Weights of a small transformer language model.
Size: 16 layers, width 576, 7 heads of 64 (1 for keys and values), MLP 1152 SwiGLU, vocabulary 32000, 78.2M parameters.
Architecture: rotary positions, no biases in attention or MLP, normalized queries and keys.
Training: a variant of Adam for these matrices, 1185M tokens, 4521 steps.
Each number is 500 + 40 x the weight over its row's rms, rounded and kept within 0 to 999. Layers, rows and columns count from 0. Numbers have three digits each. The size before them is the row's rms in percent of the matrix's.

# gate: layer 13 MLP gate, 1152x576, rms 0.0433, rows 44-74, columns 64-127
# up: layer 13 MLP up, 1152x576, rms 0.0449, rows 44-74, columns 64-127
# down: layer 13 MLP down (transposed), 1152x576, rms 0.0419, rows 44-74, columns 64-127
gate44 104:579526478506490455515483488460488506513554501571537463506450537480492513472454542540558462471528570518475528453476506442479502456527490540516479499562561449544530418498550512503487474451552552
up44 106:435509481526459518500531488518517454515517473489537454493533455509560456481504514506507512512515518464465466526438514513527530572520459454504512443462494501507477514573533538473517529467477498
down44 097:487399530490524491417451498450478492425434438466495529460576538492603408556564475531543415527537484497537535493499487504512493527534512476480494520537520480596482513483489529520433530509461544
gate45 098:419484455602466511564505435433539512475499507464507521512495540462464533498502476519493514466488445528543448517498442505475489536495538555516397437456476545501492463462459431506473451556525515
up45 103:480449516533493501519546492551460564472423523535489516447437513415511413543459538556457481475534569504508424471470503514514488417445502493433442503465554522532488401504474500480465485617477529
down45 104:458455565496496479492429517470487463489520468447572468456531487562487529434460457516515533544557437513431564473511474527475488519491506545543439528545481540468478463519453539482449574449513503
gate46 100:487482508502439517527515557418452453473485591508508567506512467505472535441498527500478489496440493535490501472500476531505454486446490447495514450500532500465524482493445581439529475614530501
up46 101:484522391563482537591469508518531464575446621549545560459501534475494565491507542483539441522461508534474542496529544493519470507451513479516561435484526544487487476441402514516555481543546442
down46 100:548585450519420524505490554454457465543536467465509530535515522380492574455471424428508441493476572490497527552460481508507494455440487547539485522520450540465442514514530501491478504567499497
gate47 102:484425507479505523491457551447479526487559480475491486530476505522532458587505522437483564477519416511413517500511511532521466473543556543484482532570510524478454557526504463467505461515485499
up47 097:474439459471542521462558504447464559468502471571505533514520508528472487561450482452460571509499448407483553474492450506481455450441615509470396509549532545577456470434487520556469497506474480
down47 088:499516519541470469606455469510507444525511499487513495541542487445529499452581518528552486470490582522564432443502525472448569509505421521501470470521450515407530506534514481443494454501479541
gate48 097:470517533493562565443497540484472521481419536479436540552475481514507478489492443479474526482505559452520484466514498536499519485526516577497511512560506487454456483489507566416506531513473506
up48 098:585492515494554466457516545522502529523494534489515600492543523543573523491445500459567492586502549505554508506466548529488550470521511515512516561508503471422458592564490544482527513530531497
down48 100:489522465508541477512563537482575526497444514461456467531539573461444497481569474434448546464493478463482503516461495534506487445472537557510464444496484440411492439484524478546467460486431520
gate49 096:508479495466497547547430482588453502560534527439487478406526518543563418420523531476507466530453463515598550484436484533468533530495438574545548498532461476442441443511474481496521558544492507
up49 091:484516494525442504529551551511535490445505602459527513590490510544529528486538503465532492522422529495469518484493503497544438543511519520465526536480523529541567518483494504466435478523482534
down49 096:451488483491547484546502467487503525550559436546458545428496514483508520586505496461547583476457569523473522467445439571519552474478468442503497488519461492495412504538538455492515521461543399
gate50 099:482521427514490555498572491593529487535435544444477514584586465489489441520562498611515533380420459469555468549528489458458464502486455572485460558522528496551526497445521482474515522564525475
up50 097:505529464520548532514513521546472538539475506472480412500466575473522550438451451553501490523481478434454494525551514514544445547506524565520554508480560453531514468444578571493540411507438526
down50 098:460497529534492492564463407484535578451476581458496533489480469499510504445509460544502536523453543512541555523473450513440529483531487492449529570489496534506523521561479448557475515580582481
gate51 097:456543441469476445499452475503544538556499520453452416525526496544515468534477541548449504494450492477501545527401489444465462523506419565469500531497556534464440455501503472516523447542532598
up51 100:525588522496527524513498505516532507496463530539450509479517479506509555505568513509495510458440538537508481442458552568514537521444444437470499459524506522557483436532486517513550569490504468
down51 095:548506499504496517486461499461460475520431483489519511494465456458476535545516516474554482442448563568497505481549582456401558483484498500521522488464442507501468529447513458470492473606464535
gate52 100:515528462528465481435477489477568475548509517524487469547499477485426420585490550588525496493472460475525513526522482497413574505445518493494535435447527492477524476436485516488524416563489514
up52 099:532467591462485508542521529531508500464498457515509505455507507554533479437481537474504472541492531480511515462546522480488486527483462485517546533507492494462487522480523544545504436512553477
down52 090:472481459493453499450483448488484471494511496501480501461469491472445484612542509546495565493471514480525540500452533627500522476552486495455510509432470505569516534420454511443530522465486543
gate53 097:569519488500516494552531498442523526469486471535461494503473515569482580520560521487521493430479553491516554425479482522544529535508431510497484534405500452462499448515494475405476491544469489
up53 099:443537574499486494537518506470536520542464471552592465562499481447484516572605512463446509498588487447469514498440500520476542494527437499512528507510445548503497449464551417468518512545545458
down53 099:427524578477448484512496524510399520479524478518494556563526469482530535460475458519479486531474531491509401506479492444473489514502562538510466522469470502511460543504474516540521500517522492
gate54 108:394556455552432477504481474506451499492510481508551520526505453542500507473426496459533446476528510447457503483503424476486461503428441458499521457589494551440468452578513471514533527477517464
up54 107:453500501548479531432465441476542413460514572518492488523462577450519506449472436500509512535527450459457464429481391498469579497511470540512558499493544565509437497502532505481508429463502556
down54 110:474576522519435484542504511519508496527457428552532438523562565509506511446549538530505589512561442499482488460509507467470535512559528516573485471432475548453497512482473476553505457451506473
gate55 102:458518553529555452507485497584531474550478526556514519441477465517549496439542430528442465503431463581460535496512517510494512460503520492478502483457540414465539445545478472461571497492540519
up55 096:489554478502559507533495549461489455544570574550534510492461489527545516437501445481483490513458523482538591549511561499505559482526471450467473463515509518490525445569481468478497477430510449
down55 088:571500501479464566515536526462536564421463461527473502477517523479503506538468529481527442494466484467514491423516446534491531597460443502541520468525505552470453482499504569505522521494522538
gate56 139:516543466553501493470516483444505517524487524523509555560429435596473479506553487489568474478459552531533598478543509471590543383450448519500578472494500483477526468472429453513493496470495537
up56 150:498481549485491480491536557526466475524526471417483540439451471447552542468492504541546484546586500551486457573423464490456433468525520487467448505492526519584447471463527552495516571544498554
down56 128:523496472445528569529547498548572490473456494597558525446501499541484484513497617525439461522550491493474402540481443516443466598507435446533479510496549479491529514525462508434556476488549459
gate57 097:537523521478433509461458543524578492468499485517574459539444462422519532516517545560512512573505497554519529493501495473495532492502504538475523502419516618455475422506510505512466527557519476
up57 096:524520484442541587527526582570539440517485529521453637499491512496507455515481506512472552473478542475506565566543510533446550463461446544488500538512518446508448458459578476525527551540497537
down57 101:511466496487432528420426463503474505523447492538560463533537432463486569455515521463570490465563602470486525416508455433522429502555434459509602495507527482528478528482491509501461485509494534
gate58 098:494538487507478536513580559463511498507488500530537459486454460560518478531492541469540474530483494460449564489527516507555553530541446512552542522545464484488476408539454472510541460463528497
up58 099:497497541514552515449515521510509511481560458471531472438507528438525447552548441508466465533472541478479541467533479525547480477419489465475489492479432421508529490516512465519453558543562518
down58 101:499502433469513506490540509532519450574498472454483450489452591505514530518506523406496534485502496520530488595414478500445486434521445482480380510519479539489506581547517480488547513501537475
gate59 100:477569525555399497436453511509466516460540424537485615523518483508512505484496486510507464484503444526491445493491476475554519458531456526533520565500637513425556481496488481570479523485497511
up59 103:421369497552431461551564488532457483409503441516493465472564536503529483501535494514507481533510415535522465514567460485481491546493496471522500575484559606500488494515482433529467455554429540
down59 102:462578458518469521494459527509514485451438493549525487412525532458511453457477498510390412599489573542529539454478447529489474478483499529465533527489526502488488438540499500491521513499519447
gate60 093:516494505519506492513468403548470512486463512527494463448582475551551412508534443541472478510538496495484484490591458504488516437520479544485489479530522483506470508500444485478496519561544526
up60 089:509476456552539545581480492496483430525505577427497499496520487498575578489503406522484482549559473472514474526516473358493503457524468543546514472490525531441503487506533632531523552530497531
down60 094:453503518457437473453513528483477568539497490500458500537536477478535434584461464444514575488494541475518460497497535554535459497488474435444499513465500534519519518465547495505531480458564555
gate61 098:546547542509456475519601565613507500519498514461431591471549465530469452490504500446567482601507535479479535456481438470538522517518474497404535501425582508479420518562577477474500543591461540
up61 093:521466460519488470495421579480417488486537532524528462493564524454481456480434484588464540454554467488506486501414523500499553504541471515542589516505434475507457508490522471522399525432471443
down61 093:546488460582500515508539498410505564524464521504478576518495476560548511519506510576577520473490526522430488480526452513490529527510501566534486492471498445440478440507447524541542474452441458
gate62 099:498555411529482536429494537416456557538534453508520482494439437386530516547515504448505502464484442519530435526535537557547485526501577451457404478532532527518470501525435429518398500520504494
up62 100:447542494473466506452501476502427447488533473485417516493457495516570431534538462548462537550516512451544498459572486496548570506527581502563519467504519432512490514501456553482436469496479540
down62 101:461459447485452415483497500483475504504476525539478544478523487461528522514511470470473503485492518436410434498508454548487510490450521423466588501538465541471444394542490552468477516536525535
gate63 099:574585488529448512573522472568599572580485523524560539474519493460471435531512554536473513552528545492552547528516494428477472491447488534468493510556550524456502497493522464501502469597523472
up63 106:518517504472479471481548563554551539580482484494523505489557502437437503532497553508543483508545473459497531572459507497419503478537449508497519499545539544506517544445512504542493497522526435
down63 093:493538485517462499509474509587491476493523510530471485524489523502478536526570495533509613493464507460492519454498485492480490457523474509460529537513511499417539487537520481470505517575562483
gate64 103:460510473488475467555569490452463553514480515496496498466453474515491459499519583447528473474603435424500454393526490587580393489464532437509449454484489481503433472497534497591492475519500448
up64 105:470512509520465535495540493492509467509478522557477526507429552478491477477476520581567454481534582427495473437550474530493520557457467523529475485519459514432538471439508533515565502494518482
down64 105:451486471524534539510557476596524459422472451489524519530471571467488512494477430489522418511545497475505500528601518494549445448521498496467466490526476513521466492489410464427469496436437530
gate65 087:433509539488537507490520416509538520521552511409481486445481529477472569489470509509505481436482518460492459523470463505502516528466496468464467508541559511499511485541472591565519564502571511
up65 092:470508515472536499452418459496537542474498469520473484467476504569477537513498507537540511501532519497541470437530552545532460581539495582481510542504445469537542515478463537504486589465488430
down65 096:495461544496440552504457489517517549509495536522529512453498508570447473437470522506487572578488524526451539515559543485556456510506553494477549567461478500509526513528492512543462482482510439
gate66 098:465451505553471551563577515553537449496595533419613501507432516465505473502489462446522489486488477424494520437596469456473514506444483515487544524542478486457521524537435498426508465531528580
up66 106:531500427541546490470578495487484475525533495541518489464486428502588544466478503502514506517475450453460461513586458517514438509529457502527476544545468540606512451491472458470514543535465560
down66 103:485518422515518485484477559498461513501497533473517549465537502535561473511479522548554602507546534440477476551499521465548516542462460457541477464462478456578447477459520514545497528459455568
gate67 101:517521542469482498544491573490484498460422491443457467515600536502514452498559437418470528567479518487533543472527516517495495510518500520551471516460487523451480493515468543436508544501507457
up67 101:521456525515458489476418436478463558446577513499434488519510522494552547502529475426550509516545516506423478452543465462518486511526481534487520476503485471513424448469458450453514472459474504
down67 102:476539471443564514483486511539459495452554567473490540513496478522523447496441548564442552512438523470402479507534464503485571513529470487527462599471522471444478554508572517526471520516496594
gate68 095:496526458471510536462508517468534483455509477493493541501488499575535449479523546483428490494532482522500496498519490445443501471492460530539539536559604562461443523524571472439503496489591518
up68 100:468510476450441521475494506471542545557545505549499485469493412476452440502565477570577397444505494470503499466468505534473512455468558500521440484546493438534546487544510501488419448489449500
down68 101:480544526475534447461515491477466470486574484485533559424528479437459414484477495583546495453466462572498412438497497551474442393444564518506499449491504509448535528501516493541472457473452498
gate69 103:540521455546517524498541493506473491500535579523522523450526550543532504510529521482458468479487502521504528560453477585484492541485468538509485415445504521461448503475518515464534489454487492
up69 103:494510562544438392475459439469531529565480581459529489569519482475427477508499522479496483444549505580547443484504439525518439507484508490565487516468506545478470509456539478526495488528446507
down69 105:568402529559434469459502510447505495450500568499473471488447516513494508507426576572456505497434534462426524445569492551497539445491487478545572502532538481431526501452481555479522453456466492
gate70 087:491437633477483480469513524494585532442501541447483481498456517483499534474534482557546530545478499517497457489469462476544575480525565426480488492478478585540516543533586538527509545487517501
up70 093:477527494455511489468474478467454469459407525488477452523550521512533454532560488459513533529513521492556471527501585524542521498534406482561587520536486499547561479501451535539467552497553524
down70 098:513507501460446497445501504390488499488477579485523467484507539519577501432484501450487529480513475503556491554500608537545490512585475541484504510519517514474509443496460529547472574423461521
gate71 093:429514432500567447476527533488616425537433439518432469497490527532467415526500499456601470501462494521490493527510558501497570532444453569530545458460497464494491505508550419465467493510477560
up71 095:513515517458493492527546534486523493500506522539516533457596575534535494511486432465427521559493460536506504416498492461546539538581515485497511488547481458538558566512504557548514504498518465
down71 098:483541513505519602505435484475456539521492537503502475502514502470581498516532512533522561477530500493480458532499465415461451531547585563517482538468549475533452506563541507527438460580578504
gate72 098:524522484492520486437514537528546547529465588483510474488553442501551443490534518518496462457472446517490417523546453510451484530489494549464551575497503546474482408440494569557524455448491537
up72 091:487454446512557479505559400485547542575471497524502495521511414460499557519501524510556491499592457487521569538460461524544425511407517447519465466510480446459444522462506461519532496496506501
down72 095:570535486531467552444509562449482487567436535494473414498487485516440518407487509540510452506390478534429408457555537445456467463556527552495546528535524518550470475508476574494494529482489481
gate73 096:509476493490494512529545545518548531452524411494585460514501535468523463458475516504612516554480512571490535442576499456508517519482526495475548505549457429542495466507542503463494538460565516
up73 093:493510567556523516480459468530476462547565517555469477520556504467491440538556476537539474429557455456468479568493558498477537477423579411509445454486561539491449543474514432527482529527486548
down73 095:471534467473455443500540526573490512500553580477509463509541509522510514527472533534477471484489515502527539519453486470478414487490513473501504515578469472505450530582510523487518442517528457
gate74 146:501500445527545490586484642473503430472491475430518565578567522465459525555647459481501455496472493450489516522482539472436489467478454510525528449467466527474496482489463516559518472518464482
up74 117:471467535453480510416573500470462540546508524525485431552510549493566457498466491484551484493471432498481490534564527505582437484519563492468456557458541486510531527497480504444484495454560462
down74 110:510486412516605548587455591498478422515481440439494562570552463490461528478621515488488521509479541467545524519473547474441527534479489555562548479430436614442515495516499502545532480529436495